{
  "n_layer": 8,
  "d_model": 128,
  "n_head": 3,
  "n_kv_head": 3,
  "head_dim": 32,
  "d_mlp": 512,
  "vocab_size": 1024,
  "activation": "tanh_gelu",
  "norm": "layernorm",
  "norm_place": "pre",
  "norm_eps": 1e-05,
  "positions": "learned",
  "qk_norm": false,
  "attn_scale": 0.177,
  "bias": "all",
  "tie_embeddings": true,
  "parallel_block": false,
  "extras": ["capped logits"],
  "init": "normal",
  "init_std_qkv": 0.0153,
  "init_std_o": 0.0153,
  "init_std_up": 0.0153,
  "init_std_down": 0.0153,
  "optimizer": "soap_variant",
  "lr": 0.00527,
  "lr_mult_o": 1.16,
  "lr_mult_up": 0.821,
  "beta1": 0.95,
  "beta2": 0.95,
  "lr_head": 0.0137,
  "grad_clip": 2.0,
  "warmup_steps": 200,
  "schedule": "wsd",
  "decay_fraction": 1.0,
  "decay_shape": "pow",
  "final_lr_fraction": 0.1,
  "batch_tokens": 65536,
  "seq_len": 512,
  "doc_mask": true,
  "train_tokens": 157300000,
  "steps": 2401,
  "dataset": "wikipedia_en"
}
Each number is 50 + 10 x the weight over its row's rms, rounded and kept within 0 to 99. Layers, rows and columns count from 0. The size before them is the row's rms in percent of the matrix's.

# layer 5 attention query, 96x128, rms 0.125, rows 25-31, columns 0-127
083:50 61 45 33 47 53 46 40 58 59 37 28 60 58 55 47 55 49 65 44 54 50 32 51 49 66 46 37 55 54 36 40 39 48 47 58 46 51 46 63 60 48 44 50 40 36 48 42 63 59 55 58 62 56 63 43 44 36 51 36 54 56 56 58 41 38 47 59 63 41 42 42 62 57 49 58 57 43 52 65 58 58 36 55 25 49 58 73 36 58 52 51 53 48 41 43 55 49 60 41 55 51 46 40 31 37 55 38 60 63 59 30 54 47 67 46 31 30 48 59 48 53 33 47 77 55 58 35
076:31 29 48 52 48 43 47 53 58 48 45 67 46 54 69 53 58 49 47 54 50 62 80 60 60 46 60 49 41 70 40 49 51 62 61 49 53 38 42 54 59 48 50 59 52 57 63 37 63 46 45 67 45 54 73 46 48 42 48 53 45 59 40 60 66 37 64 42 50 63 57 61 53 46 45 44 77 52 56 42 49 66 62 46 41 46 63 43 51 40 59 54 46 42 52 60 42 51 60 47 51 57 28 38 42 47 56 56 64 55 56 66 51 41 47 40 34 55 62 58 81 63 44 56 49 56 45 52
097:55 60 42 21 59 52 51 63 28 42 54 51 52 41 55 43 50 51 69 65 38 51 45 56 42 50 55 49 67 64 58 37 49 43 36 47 44 48 61 45 55 59 47 76 62 43 45 54 40 52 62 68 44 65 41 66 67 42 43 55 33 52 65 48 33 36 47 34 56 45 51 38 56 58 38 61 52 46 56 63 48 44 60 45 32 50 44 42 42 46 61 34 38 46 31 70 38 53 58 44 62 44 50 59 49 38 51 44 40 42 54 45 38 35 68 52 56 40 45 55 44 54 46 48 57 56 64 45
091:67 70 58 43 40 79 65 35 39 48 53 45 51 42 51 58 53 47 57 46 47 40 61 48 53 52 60 30 53 58 50 64 37 50 51 61 41 57 33 30 44 29 60 49 63 46 37 58 48 36 44 42 46 48 49 50 50 55 68 44 48 38 36 54 36 46 48 59 49 62 61 61 41 67 55 37 46 44 25 47 43 56 34 33 65 46 54 38 53 56 58 49 47 43 59 52 56 39 49 41 57 50 41 50 67 48 47 50 52 55 43 51 41 60 58 57 65 46 54 63 36 52 43 49 32 24 40 52
088:57 50 36 43 61 45 56 59 36 43 36 39 53 53 41 56 47 61 61 53 40 34 56 37 48 50 56 34 37 31 60 61 58 48 65 72 60 38 38 62 48 64 53 44 28 42 59 45 55 47 42 58 65 35 58 51 59 56 53 56 63 50 40 54 65 55 58 47 45 57 52 71 59 53 36 44 76 68 47 40 57 56 47 62 59 56 59 49 61 55 60 51 63 41 32 47 46 47 74 34 53 49 47 51 45 41 54 61 37 46 42 53 52 54 57 47 49 41 59 42 45 34 59 77 42 56 56 50
085:51 50 38 48 57 44 53 39 38 47 52 53 50 47 53 20 47 48 35 67 39 31 35 36 37 46 63 51 60 54 60 57 48 44 51 39 56 56 56 50 56 60 35 49 59 41 48 37 53 74 41 42 40 50 60 56 46 47 54 58 30 47 45 40 44 42 70 58 42 49 45 57 50 45 60 64 36 39 43 53 49 59 70 56 50 56 58 52 44 62 38 46 50 31 53 65 58 61 77 39 49 52 50 43 64 37 45 40 41 43 48 45 53 47 52 70 58 57 45 35 70 47 44 57 43 63 71 53
104:40 50 55 37 45 45 45 52 55 56 30 49 52 58 52 67 52 36 45 54 59 47 33 53 55 66 46 40 53 49 58 47 34 35 55 49 56 48 50 83 70 63 24 46 42 25 53 42 40 48 50 49 68 59 51 61 45 35 37 43 67 49 61 50 52 50 50 54 48 36 39 58 56 40 51 57 54 64 48 53 58 57 44 59 45 47 65 49 60 74 47 55 69 48 38 54 42 46 69 44 61 60 44 55 35 46 36 69 54 45 50 47 49 51 61 55 47 34 48 44 56 52 54 56 49 68 52 66
# layer 5 attention key, 96x128, rms 0.116, rows 25-31, columns 0-127
095:46 26 59 53 44 66 47 58 56 56 33 44 55 47 45 62 31 73 41 36 49 38 26 59 55 54 49 39 64 50 40 51 49 41 50 55 56 30 46 47 48 39 37 47 61 42 52 51 49 47 66 35 54 58 38 38 56 47 49 48 45 49 46 40 54 54 42 47 58 51 72 55 67 46 35 51 69 41 62 47 43 42 57 58 54 62 57 48 52 34 63 29 37 45 34 44 48 27 46 40 65 41 46 49 35 47 48 46 39 51 42 42 49 33 57 49 58 56 42 41 45 36 57 52 52 52 39 25
076:62 51 67 59 39 49 55 61 44 40 51 38 56 40 66 38 42 46 61 39 58 48 53 59 52 40 60 59 56 47 55 53 57 50 49 35 46 72 54 80 39 37 44 47 48 65 43 47 55 54 40 51 61 41 55 51 46 33 65 46 45 48 50 64 36 42 45 51 34 52 48 46 48 38 35 53 49 36 72 53 62 54 37 48 30 52 47 51 59 44 49 55 31 47 70 42 52 59 46 50 47 61 73 42 28 36 60 47 53 51 59 52 62 61 32 38 46 50 49 40 38 63 43 49 49 46 63 28
087:57 44 40 49 32 56 39 36 25 31 50 46 49 51 44 60 64 40 41 51 49 37 49 48 45 70 42 46 40 61 49 51 53 55 51 59 45 37 52 41 52 63 64 49 62 55 60 58 50 39 54 51 33 44 58 27 40 54 61 49 37 55 53 50 49 62 46 46 42 41 70 43 48 64 37 54 59 49 53 51 42 44 48 40 51 52 46 49 53 38 40 35 45 56 39 45 54 47 30 55 23 47 40 53 61 49 57 50 53 53 69 37 55 71 47 49 36 40 63 44 37 33 53 51 55 86 50 47
087:54 71 54 62 46 37 40 46 48 45 46 50 33 60 69 53 42 55 48 62 59 20 26 45 44 48 54 30 36 50 54 44 29 66 49 72 47 54 35 58 67 52 54 65 53 52 70 57 48 29 52 38 41 42 56 31 48 60 58 43 50 42 57 52 38 54 49 48 43 54 52 44 54 47 53 41 42 46 48 54 41 50 52 54 55 43 46 41 41 59 58 62 58 46 37 41 51 52 66 47 49 60 45 45 56 64 38 33 37 61 33 38 30 60 58 38 48 51 42 49 61 39 59 58 40 53 54 53
086:57 44 29 47 35 45 43 56 50 54 35 39 48 57 41 47 50 44 58 51 63 47 52 42 53 48 65 45 51 64 54 54 40 40 60 72 47 55 38 51 45 60 49 42 37 28 43 35 54 49 57 47 33 57 57 58 43 50 54 47 58 45 25 40 36 52 61 44 49 52 34 47 47 61 73 66 55 57 40 63 31 46 38 50 61 52 50 51 73 47 40 57 53 43 50 58 60 35 53 37 51 46 60 45 47 42 35 47 23 63 54 56 38 56 43 43 37 59 79 58 45 48 44 34 58 60 51 51
092:46 45 35 46 73 36 61 69 45 54 46 47 55 51 60 26 60 54 33 52 37 47 41 56 34 37 36 50 36 44 48 55 44 52 34 54 62 54 62 53 53 50 37 45 70 33 68 56 52 54 53 50 54 57 47 49 49 41 58 48 30 48 47 69 51 57 53 52 41 53 47 48 45 40 65 42 52 60 47 55 39 48 58 25 55 43 66 44 41 40 40 40 42 45 70 40 39 47 55 52 42 41 46 35 66 60 44 53 42 46 66 36 43 46 68 35 61 59 69 50 58 54 40 61 64 50 50 52
090:47 53 50 48 28 45 48 46 54 50 28 47 47 68 53 62 43 54 33 66 60 50 40 47 51 54 43 50 56 53 63 47 63 42 64 55 52 43 44 60 37 43 51 53 49 45 52 58 56 64 49 61 53 56 32 35 52 50 38 47 41 49 42 64 63 49 50 34 53 51 53 70 50 65 62 67 62 73 58 47 37 50 42 61 43 67 56 51 45 62 46 38 59 58 40 65 38 28 32 50 72 51 51 49 32 53 36 51 40 31 61 46 52 52 53 57 38 51 52 40 45 45 40 52 67 48 31 67
# layer 5 attention value, 96x128, rms 0.0887, rows 0-20, columns 0-127
094:57 66 49 45 44 75 50 53 46 46 58 42 38 78 51 40 58 43 56 48 36 45 62 58 55 58 64 48 45 53 55 57 43 59 46 49 50 45 50 48 38 68 49 58 53 48 62 50 47 54 41 52 41 29 55 51 53 54 49 34 42 57 20 34 43 53 53 48 57 52 55 57 42 63 69 39 36 60 35 57 27 38 23 45 43 62 33 64 47 52 50 35 45 50 66 40 36 49 51 37 43 40 42 42 46 45 49 45 49 56 42 42 62 58 55 49 44 73 48 58 41 53 42 48 59 55 40 34
101:51 49 51 45 55 39 56 48 47 49 53 38 35 60 44 57 54 63 46 17 33 48 51 70 58 38 67 69 56 62 50 48 47 75 60 45 40 50 60 46 67 60 39 48 48 36 55 64 71 57 51 41 54 45 44 50 60 58 53 53 59 56 56 44 55 62 48 33 58 50 42 54 43 52 50 48 56 46 53 60 46 39 37 50 51 35 38 48 34 51 46 40 39 59 45 30 39 60 57 67 42 38 51 67 54 44 55 78 59 51 56 49 70 40 73 42 40 59 45 52 44 58 49 58 49 48 47 40
102:42 58 51 58 52 56 58 58 60 55 61 70 46 54 32 43 47 73 57 47 70 49 48 58 70 46 62 44 45 51 57 60 37 41 42 39 67 47 38 62 59 49 52 62 52 49 60 55 49 54 46 29 51 73 55 65 67 61 42 52 68 58 41 44 59 33 42 55 46 62 49 55 49 40 50 56 62 48 63 61 52 53 37 54 53 49 52 53 69 64 53 64 53 53 48 46 54 70 46 37 37 46 43 59 44 57 51 56 43 47 53 53 52 55 28 34 56 41 38 41 40 37 42 65 52 21 54 61
101:63 42 30 62 60 50 46 60 50 45 46 50 36 40 48 62 76 56 57 45 42 57 55 44 58 59 71 33 53 43 59 42 58 27 50 57 51 59 34 52 44 39 60 59 54 48 58 39 33 54 52 44 45 48 49 33 55 67 59 52 51 73 37 62 49 36 46 63 29 41 55 40 55 56 52 63 54 47 84 43 60 43 41 42 51 42 55 50 49 47 56 35 44 48 49 41 56 41 34 43 51 45 45 43 55 45 61 52 61 44 31 50 58 50 61 44 54 54 36 34 44 45 46 34 29 49 50 53
084:38 35 43 43 43 67 55 60 55 47 60 38 54 48 63 45 44 60 54 53 48 52 59 62 48 66 38 36 44 53 51 63 42 65 55 59 61 49 40 48 50 46 37 75 59 61 55 48 59 58 40 56 27 71 60 45 58 34 68 49 31 47 44 46 50 54 47 51 34 66 48 45 48 80 69 42 51 51 59 63 62 43 57 47 49 42 52 64 52 47 57 42 58 58 66 56 51 60 38 56 50 54 46 70 50 57 52 49 42 56 56 49 49 74 64 42 54 66 54 51 44 76 48 47 46 61 47 49
101:44 32 55 56 52 66 47 33 50 56 56 70 45 52 56 60 37 50 68 59 37 51 47 47 45 43 48 57 44 40 34 34 53 34 56 49 40 47 50 55 57 39 38 23 61 53 67 52 41 46 46 33 47 48 28 48 53 55 63 52 36 42 37 50 44 42 63 62 46 45 57 53 42 42 56 51 36 61 51 42 67 72 65 59 50 51 49 43 56 65 54 56 50 38 57 69 46 47 55 55 54 51 34 49 32 69 48 50 51 52 46 60 64 49 29 59 60 51 59 42 38 46 32 45 39 66 62 60
099:43 47 55 50 46 53 37 38 47 51 53 64 49 66 53 56 61 64 60 36 53 55 41 51 50 55 48 23 35 44 51 40 49 55 47 42 57 47 58 62 38 55 54 54 57 53 53 32 60 56 40 50 58 41 73 56 64 52 45 66 62 60 62 77 49 77 52 42 51 68 53 49 40 46 42 30 40 50 31 50 41 52 44 57 70 50 63 49 39 43 53 47 49 53 63 56 47 41 54 58 52 57 35 60 54 42 69 54 44 52 46 50 59 50 44 54 56 39 65 50 58 53 70 47 57 72 51 73
099:46 53 56 46 52 49 34 44 61 46 55 55 68 45 48 56 46 38 51 46 50 63 49 43 43 48 56 48 42 53 42 42 48 48 62 51 46 40 46 63 55 57 56 41 45 36 53 58 54 35 55 41 38 73 50 50 40 40 39 38 37 50 59 59 65 59 71 44 75 48 62 42 55 40 52 46 62 53 44 54 62 59 73 53 59 47 44 34 38 57 41 44 57 64 49 32 70 51 54 57 60 37 60 55 43 68 53 51 41 54 64 45 56 59 46 47 24 58 51 43 42 44 27 37 59 57 56 81
098:49 52 34 62 68 45 42 56 46 42 39 71 31 54 53 51 55 49 55 49 57 43 79 58 54 55 37 57 25 55 46 52 42 46 36 80 45 50 44 49 65 54 49 44 45 52 43 24 62 52 64 68 53 55 57 39 44 47 45 62 48 53 44 65 49 45 45 44 59 38 70 68 65 47 45 47 54 47 42 58 47 38 35 50 51 65 57 47 49 53 57 55 52 49 42 55 35 36 53 42 61 47 48 41 56 56 44 64 53 58 46 43 53 72 53 50 43 32 34 47 64 33 63 58 54 61 49 56
099:57 46 50 40 54 46 51 49 63 58 61 46 61 52 55 41 40 69 62 61 61 55 48 53 57 58 47 42 49 55 30 56 53 65 46 44 47 45 37 54 66 46 45 46 42 39 47 45 46 33 48 38 47 78 43 42 45 49 49 46 49 42 59 60 57 57 65 48 39 51 49 46 63 41 64 52 25 61 53 21 67 41 67 41 49 55 43 33 65 44 51 40 42 49 53 74 46 42 51 41 62 53 33 26 52 60 41 50 54 53 54 47 48 61 68 65 55 54 52 51 44 66 56 42 66 31 56 51
089:61 54 32 42 45 45 37 43 37 45 76 57 58 58 51 56 52 49 51 32 52 45 57 51 58 49 53 48 54 57 64 37 64 48 61 30 71 52 55 53 46 59 48 55 49 34 54 42 46 33 33 57 57 42 47 45 72 60 50 50 64 45 51 40 40 46 49 69 44 45 36 45 47 44 81 37 55 28 31 35 38 48 62 54 59 51 42 63 55 42 35 57 61 41 53 55 68 48 55 40 49 40 60 36 59 63 49 39 55 49 51 68 46 36 38 53 43 48 51 61 45 54 45 59 54 49 46 60
096:56 40 44 55 56 53 45 51 35 41 45 56 40 67 53 55 58 58 69 45 47 38 67 43 46 45 28 46 50 31 55 40 44 37 30 48 59 56 71 35 27 59 69 67 43 34 51 40 43 65 47 51 43 45 42 50 48 71 39 59 51 53 45 37 51 45 37 52 42 52 63 53 45 44 64 61 61 56 41 50 61 39 44 48 63 59 47 49 46 56 48 46 67 30 53 40 55 50 47 44 45 48 63 66 54 51 36 44 61 58 50 43 25 48 52 47 62 36 49 52 57 44 52 29 48 37 50 37
098:47 55 61 72 38 63 53 54 52 53 64 57 60 58 60 49 71 61 53 51 42 42 26 82 70 67 58 39 70 52 43 59 50 56 44 43 63 35 39 43 55 56 57 61 55 57 59 58 32 48 67 44 46 62 54 40 55 46 43 51 51 54 66 51 50 43 53 37 44 55 40 43 41 54 44 25 55 50 48 49 45 50 59 44 53 45 51 61 60 36 34 61 66 32 61 57 54 45 52 52 42 50 46 57 41 38 52 44 44 71 46 51 43 52 51 38 48 64 52 48 38 61 53 51 49 54 45 72
091:38 43 45 35 35 53 58 47 38 55 73 54 49 61 55 53 59 38 62 38 42 64 63 68 58 76 46 28 58 41 47 56 55 58 58 48 53 54 72 34 38 51 52 45 47 47 58 58 60 48 35 55 68 61 48 39 69 44 64 53 34 33 27 47 39 69 30 52 50 59 43 51 48 53 41 45 33 48 36 46 56 47 67 52 39 56 52 44 55 52 50 44 33 71 58 64 59 50 49 56 52 46 48 54 46 55 46 60 35 55 58 34 49 55 44 50 46 50 56 58 53 44 49 39 41 51 60 48
088:56 41 52 56 44 36 34 43 51 53 43 34 50 68 47 43 65 47 53 50 40 40 45 43 40 43 63 57 58 42 46 59 48 34 47 54 71 62 54 36 57 52 39 38 61 36 40 48 27 37 45 29 52 66 60 51 58 50 50 43 50 52 71 49 48 58 42 54 49 63 60 24 47 40 60 61 50 52 52 66 53 49 53 47 44 56 65 44 54 62 43 30 55 41 53 43 23 41 34 39 43 53 30 55 48 42 36 57 45 43 63 59 72 40 47 61 46 46 35 55 46 35 54 46 48 55 57 41
091:60 32 61 29 27 54 47 34 52 66 48 33 57 59 52 42 59 45 67 65 47 50 67 50 59 44 55 38 39 58 50 49 45 61 48 53 51 37 70 43 43 58 47 56 51 62 61 42 39 47 65 54 56 53 53 41 65 53 72 44 47 40 42 33 57 57 43 34 62 64 53 42 43 46 59 53 66 31 54 57 55 63 44 41 52 57 47 46 43 49 45 46 40 69 52 39 47 53 25 65 52 51 60 48 56 25 59 57 41 43 43 50 58 38 61 56 49 61 63 49 51 55 49 48 68 53 41 61
094:74 50 58 73 55 32 65 57 49 52 50 43 45 52 56 58 56 38 61 53 49 68 58 60 46 54 45 45 50 59 53 62 48 50 54 37 59 28 52 62 37 36 51 75 57 57 55 55 44 56 51 61 36 60 34 51 54 64 55 53 47 48 48 35 61 60 59 45 43 57 57 48 52 66 31 52 64 43 67 59 54 48 58 64 47 73 58 58 53 49 48 55 65 60 32 40 64 62 47 41 40 50 43 54 47 30 41 40 56 50 45 55 40 43 32 51 64 47 45 52 44 59 60 48 33 29 44 53
092:66 63 79 64 41 42 55 48 50 45 63 63 41 61 58 57 65 68 42 48 46 49 45 57 50 49 41 44 45 57 73 53 45 37 37 57 40 47 54 50 45 57 68 65 50 51 32 30 24 39 57 40 41 46 55 46 47 39 73 47 49 57 46 54 51 49 54 49 58 43 37 49 48 53 50 52 61 52 48 60 57 69 59 54 47 43 58 52 55 60 46 51 56 49 56 56 61 43 55 37 56 20 45 47 37 28 56 45 51 46 55 64 42 53 66 55 61 51 51 31 47 31 51 55 41 43 60 43
094:55 45 30 47 65 57 49 47 45 63 48 66 33 47 62 46 45 59 59 58 57 55 46 41 51 49 52 38 33 59 60 46 55 41 59 74 49 56 38 50 35 47 65 76 39 53 42 39 57 50 50 67 28 32 56 23 56 56 54 56 42 45 31 60 48 59 53 51 58 41 55 59 53 65 53 36 55 45 55 33 47 41 40 50 63 53 47 69 46 47 50 59 47 35 62 53 45 36 59 45 52 48 41 55 47 57 70 66 31 40 40 58 47 37 45 45 58 49 58 58 60 50 48 52 54 36 54 60
090:35 44 68 45 34 45 53 56 56 48 62 47 39 53 41 48 59 48 61 42 51 45 42 68 41 56 58 54 63 61 62 53 43 30 35 58 71 40 57 39 57 73 46 32 49 61 59 66 49 49 58 50 40 64 42 51 55 61 46 56 52 51 39 35 46 56 66 56 45 40 54 50 34 53 48 41 56 52 56 54 26 53 34 47 34 47 60 62 38 65 57 64 48 57 57 64 52 41 41 56 47 57 68 61 51 35 55 60 51 64 59 39 53 26 41 45 69 39 45 46 52 59 64 50 46 55 60 54
094:41 47 48 51 28 55 45 60 45 54 57 69 38 49 52 53 59 43 54 19 47 36 38 34 61 53 57 45 53 54 36 45 54 43 51 40 58 47 34 61 52 47 59 39 57 51 63 77 48 65 46 60 43 36 40 51 45 56 68 48 38 47 46 44 62 63 50 38 59 45 54 65 50 48 70 43 52 52 59 57 56 47 29 36 63 59 40 66 36 62 39 60 46 41 54 39 67 61 48 47 58 52 59 56 56 60 47 49 43 56 60 59 51 51 44 48 58 61 44 33 47 44 66 59 34 47 70 42
# layer 5 attention output (transposed), 96x128, rms 0.0919, rows 0-19, columns 0-127
099:46 70 56 46 44 45 37 57 36 58 44 33 61 40 56 54 34 59 53 50 46 66 43 70 46 54 56 45 51 32 39 57 49 42 32 26 36 54 39 58 55 31 43 59 53 65 47 46 45 61 53 46 55 60 59 35 48 64 60 61 46 54 58 55 51 35 34 52 58 42 60 45 34 63 58 49 51 44 66 65 63 48 53 45 38 37 41 39 42 53 39 49 56 77 53 40 53 45 46 72 53 57 48 47 49 68 48 58 47 60 57 37 52 53 41 57 52 45 30 41 67 48 42 54 68 55 56 49
108:49 50 50 36 59 66 35 51 65 39 40 66 42 55 54 50 47 68 42 65 53 62 71 46 49 64 41 37 34 38 43 57 51 46 52 39 45 46 39 62 49 57 41 46 40 51 41 40 52 71 45 63 37 45 49 49 41 42 71 60 56 39 50 32 51 50 51 49 47 62 74 54 43 59 44 41 75 43 41 56 42 36 61 38 40 50 48 61 49 56 44 53 36 56 50 48 38 39 37 58 36 56 48 46 37 45 45 53 39 38 47 39 43 68 44 69 51 61 48 49 43 41 60 39 62 28 46 45
115:25 49 46 44 39 30 63 41 55 62 50 45 32 64 59 60 53 46 68 52 56 41 48 47 51 49 37 73 63 57 38 54 57 44 62 54 44 63 36 67 38 36 39 45 36 47 49 50 51 53 49 60 37 44 45 55 34 53 55 46 55 42 66 41 53 57 67 44 55 40 58 66 38 28 62 43 42 58 35 42 59 40 58 46 52 52 70 49 40 57 57 55 58 54 70 53 48 41 44 58 59 51 50 43 38 39 53 44 50 55 47 44 67 40 44 70 47 57 63 36 55 59 31 39 59 54 49 59
105:29 51 49 55 55 60 56 40 48 62 51 59 35 55 70 55 40 48 49 63 64 50 56 51 45 36 50 64 48 66 45 49 37 51 52 46 35 41 56 36 26 34 72 54 46 52 38 62 65 51 46 62 37 37 59 56 66 64 33 44 49 59 52 62 50 46 47 41 62 53 48 43 46 48 53 63 49 42 60 57 38 44 66 46 42 66 48 66 52 51 64 57 50 55 52 54 46 58 43 75 52 53 59 61 52 42 57 46 65 58 70 53 57 45 55 63 45 45 58 44 33 49 38 71 68 38 53 41
090:60 83 47 52 48 40 51 31 57 65 31 52 50 56 37 52 40 46 46 27 51 50 46 67 47 57 64 49 52 42 49 35 51 47 40 42 48 45 68 32 35 58 62 62 52 56 43 62 54 36 46 55 48 51 28 33 50 64 52 66 57 56 60 54 44 48 40 51 52 51 59 53 38 59 45 43 44 55 46 38 45 36 47 55 49 55 31 49 47 51 48 26 51 45 33 38 57 56 36 59 74 38 54 48 44 72 55 56 38 51 53 33 52 37 53 42 53 41 42 42 49 39 63 51 58 52 58 50
111:64 43 55 71 58 35 48 48 70 51 72 52 44 33 61 57 56 45 51 50 73 51 40 40 55 34 63 64 48 60 65 45 58 51 50 53 56 48 57 63 41 42 50 72 35 55 58 27 34 62 37 57 63 45 59 39 52 27 48 42 54 56 49 37 43 57 62 32 46 42 26 46 55 45 57 48 30 39 44 48 53 52 38 55 62 44 52 41 50 53 50 57 58 39 64 54 42 49 57 43 54 50 42 51 46 69 34 64 42 57 58 64 48 54 56 40 57 43 45 53 55 64 51 46 41 41 42 47
100:73 76 52 49 59 57 69 43 52 44 39 36 41 55 61 58 53 37 41 54 40 49 45 46 45 63 56 36 51 41 46 53 55 75 58 62 43 47 42 55 65 71 54 61 38 51 63 61 60 52 43 47 63 61 56 49 52 52 67 33 51 44 39 40 40 41 46 49 29 47 50 63 53 45 60 62 57 48 60 54 61 54 36 32 37 53 40 45 49 57 59 43 62 71 54 41 44 50 47 45 53 38 71 43 53 54 45 63 61 49 51 53 54 61 68 39 57 43 52 62 39 37 32 55 58 46 37 52
104:49 59 51 42 57 58 74 58 45 42 41 45 53 50 57 60 46 57 49 65 43 50 44 56 58 43 46 56 58 55 38 50 49 47 58 70 58 52 45 60 36 38 42 46 60 46 48 29 51 66 47 51 60 55 38 44 50 50 53 50 62 57 29 38 22 45 33 30 28 52 49 71 48 52 52 64 46 54 71 49 51 57 53 67 54 57 56 49 55 32 57 52 25 44 29 48 54 48 49 44 47 47 50 47 45 42 54 44 32 46 59 59 41 42 60 35 62 46 54 64 55 32 60 41 39 64 52 35
095:54 60 55 48 41 59 55 51 60 42 60 42 65 55 52 40 51 48 35 64 45 50 37 36 40 48 55 52 63 49 62 44 48 69 48 37 48 46 53 42 55 49 53 67 68 38 37 41 60 73 48 56 46 64 48 55 48 59 50 50 36 49 50 50 32 45 65 55 45 52 60 37 41 32 59 74 55 37 46 42 38 60 60 42 54 44 58 53 38 55 50 30 28 63 60 40 48 42 54 40 40 48 59 55 64 62 82 25 48 44 52 62 52 53 48 61 57 56 45 46 48 55 41 49 48 56 55 69
116:40 49 65 70 49 50 47 48 57 49 29 46 48 52 47 60 49 48 61 45 48 61 42 47 55 50 38 46 51 57 57 44 52 32 57 75 47 46 51 63 34 46 43 60 53 58 60 42 53 47 52 41 46 28 56 51 60 53 52 48 51 44 42 57 40 77 47 60 48 83 43 54 64 53 44 56 51 45 56 45 36 60 35 36 62 37 64 63 56 32 40 56 50 38 43 49 61 29 43 60 62 54 42 41 45 50 51 31 68 58 50 52 49 34 57 40 42 35 56 37 50 38 42 40 36 32 49 45
108:52 49 47 57 46 52 42 62 58 78 44 56 50 40 74 54 51 31 55 60 67 51 51 38 54 51 55 47 56 37 43 43 45 54 46 63 62 49 46 52 61 73 42 45 72 47 61 58 52 56 53 60 52 64 47 58 34 38 43 46 44 44 37 61 58 55 29 46 71 60 48 49 58 49 54 60 44 73 50 58 51 51 59 57 60 54 62 59 68 48 46 50 64 62 57 60 45 31 63 63 63 63 54 55 23 50 57 66 47 27 46 46 54 58 55 48 39 52 42 45 48 51 53 59 44 53 56 62
101:47 69 48 38 35 48 52 41 57 56 57 30 58 42 40 57 34 32 37 37 42 46 45 50 50 47 48 45 52 45 38 63 46 54 68 44 45 43 34 44 66 53 35 44 49 52 54 54 54 53 51 51 37 50 46 53 55 42 37 46 50 59 30 41 55 34 77 35 58 49 51 62 51 53 50 36 45 42 53 49 32 39 61 59 43 47 53 52 59 64 30 50 51 54 55 45 41 37 68 51 71 48 65 50 40 43 50 67 41 39 47 45 57 47 36 61 52 49 63 40 52 49 28 74 66 64 45 61
095:45 53 43 63 45 34 46 52 45 53 29 57 50 45 48 58 34 39 53 55 55 53 51 63 40 65 49 36 43 54 58 47 48 36 51 53 37 47 50 48 35 50 57 51 38 61 36 56 51 46 40 54 61 49 65 39 35 57 47 63 53 45 22 30 58 39 40 59 51 57 58 57 69 70 57 59 48 62 63 46 61 49 42 63 47 67 51 57 53 61 84 52 56 50 29 56 55 37 46 47 66 44 54 55 67 50 50 39 55 55 36 43 57 49 61 59 59 44 64 46 41 53 48 27 53 50 57 40
098:72 77 51 40 45 45 43 37 48 46 38 31 56 35 53 60 43 42 39 47 53 49 51 47 62 49 44 50 29 72 42 63 31 53 39 78 51 45 48 52 55 56 40 50 63 53 55 56 48 41 60 60 59 59 45 49 54 38 43 48 78 58 47 52 54 50 46 47 51 61 62 61 50 70 42 45 77 53 43 62 43 44 30 47 47 33 49 44 51 50 49 51 52 37 44 41 60 65 45 59 53 44 59 52 39 59 39 48 50 62 38 46 47 54 61 43 51 40 31 72 56 53 52 53 53 41 53 59
095:25 40 60 52 48 38 51 36 31 53 60 52 47 62 53 62 26 40 60 54 57 56 38 39 59 39 75 56 41 61 55 77 50 52 49 57 51 30 49 55 30 55 35 50 42 50 55 47 31 64 52 49 45 40 34 54 45 55 53 54 64 52 54 39 50 45 45 64 52 47 56 73 47 45 63 31 44 34 53 49 59 55 44 52 60 49 52 50 57 59 44 50 44 41 56 53 56 57 34 60 47 54 41 53 53 43 42 52 61 35 52 41 44 60 53 47 60 55 46 53 46 74 44 59 46 32 32 40
105:45 65 42 45 68 51 49 56 34 36 59 45 49 62 42 63 41 51 58 43 63 48 51 48 49 63 55 32 55 29 39 58 41 40 39 50 58 58 32 41 50 38 29 42 31 44 50 67 34 43 51 54 48 56 61 33 49 62 38 62 64 55 51 66 55 39 53 35 39 38 44 48 52 60 58 51 49 48 43 48 39 37 43 34 38 58 42 40 45 66 31 38 54 59 36 40 48 48 48 48 46 45 48 53 37 45 48 51 35 37 52 46 39 65 48 33 46 45 35 67 43 48 41 45 36 35 52 66
102:48 53 56 42 35 48 31 43 52 45 52 43 54 67 28 46 44 50 49 38 71 52 60 44 55 64 66 57 54 31 50 38 53 43 58 55 45 49 37 45 55 27 51 27 47 35 41 52 44 52 40 70 50 36 54 58 53 61 44 47 69 49 57 42 56 47 39 42 56 56 57 53 44 41 74 46 36 66 49 49 35 50 54 55 52 64 39 45 49 35 61 38 55 43 49 62 41 49 35 37 55 41 63 64 38 43 64 43 63 56 51 39 58 42 57 62 39 70 47 62 53 50 54 63 39 65 47 47
099:60 44 49 43 53 57 40 46 49 57 48 52 50 46 52 46 52 54 63 58 54 42 27 48 45 54 62 37 72 63 41 69 47 69 67 38 38 52 55 41 50 31 45 44 64 54 47 60 54 45 46 63 50 45 51 54 57 43 39 39 40 46 65 41 51 40 47 49 55 58 58 62 48 43 64 55 22 42 53 40 41 27 28 42 59 53 66 54 50 45 71 47 45 57 42 47 45 33 49 61 46 52 52 49 76 40 47 59 50 37 65 49 47 50 60 56 28 59 57 57 28 62 53 50 62 54 55 45
106:33 56 51 55 50 42 35 68 57 51 50 54 52 38 62 51 62 47 57 30 60 70 55 54 62 76 46 58 51 47 50 35 37 61 45 43 43 59 63 45 51 49 49 66 57 46 51 51 54 49 52 54 52 57 60 54 41 50 48 31 36 67 50 46 43 51 38 39 45 54 48 44 24 39 53 73 42 55 39 48 30 43 53 47 43 60 47 72 48 41 62 35 41 79 56 58 41 34 37 48 57 54 50 62 41 56 69 55 65 48 58 57 47 51 43 57 41 51 35 38 45 61 56 55 55 42 44 43
093:40 54 48 46 58 45 62 34 53 48 44 42 66 59 37 65 55 40 42 66 41 44 59 53 48 54 50 56 37 46 40 40 57 54 38 26 54 60 53 44 48 41 54 57 30 52 46 59 48 51 48 52 50 40 52 32 42 51 42 54 65 42 48 51 62 61 65 42 56 53 45 65 66 81 34 50 54 52 44 67 59 49 51 64 43 50 48 24 48 55 58 44 54 38 50 60 33 51 47 57 60 50 55 48 41 48 32 55 42 46 41 55 54 71 27 70 43 58 55 56 67 52 27 47 51 42 52 48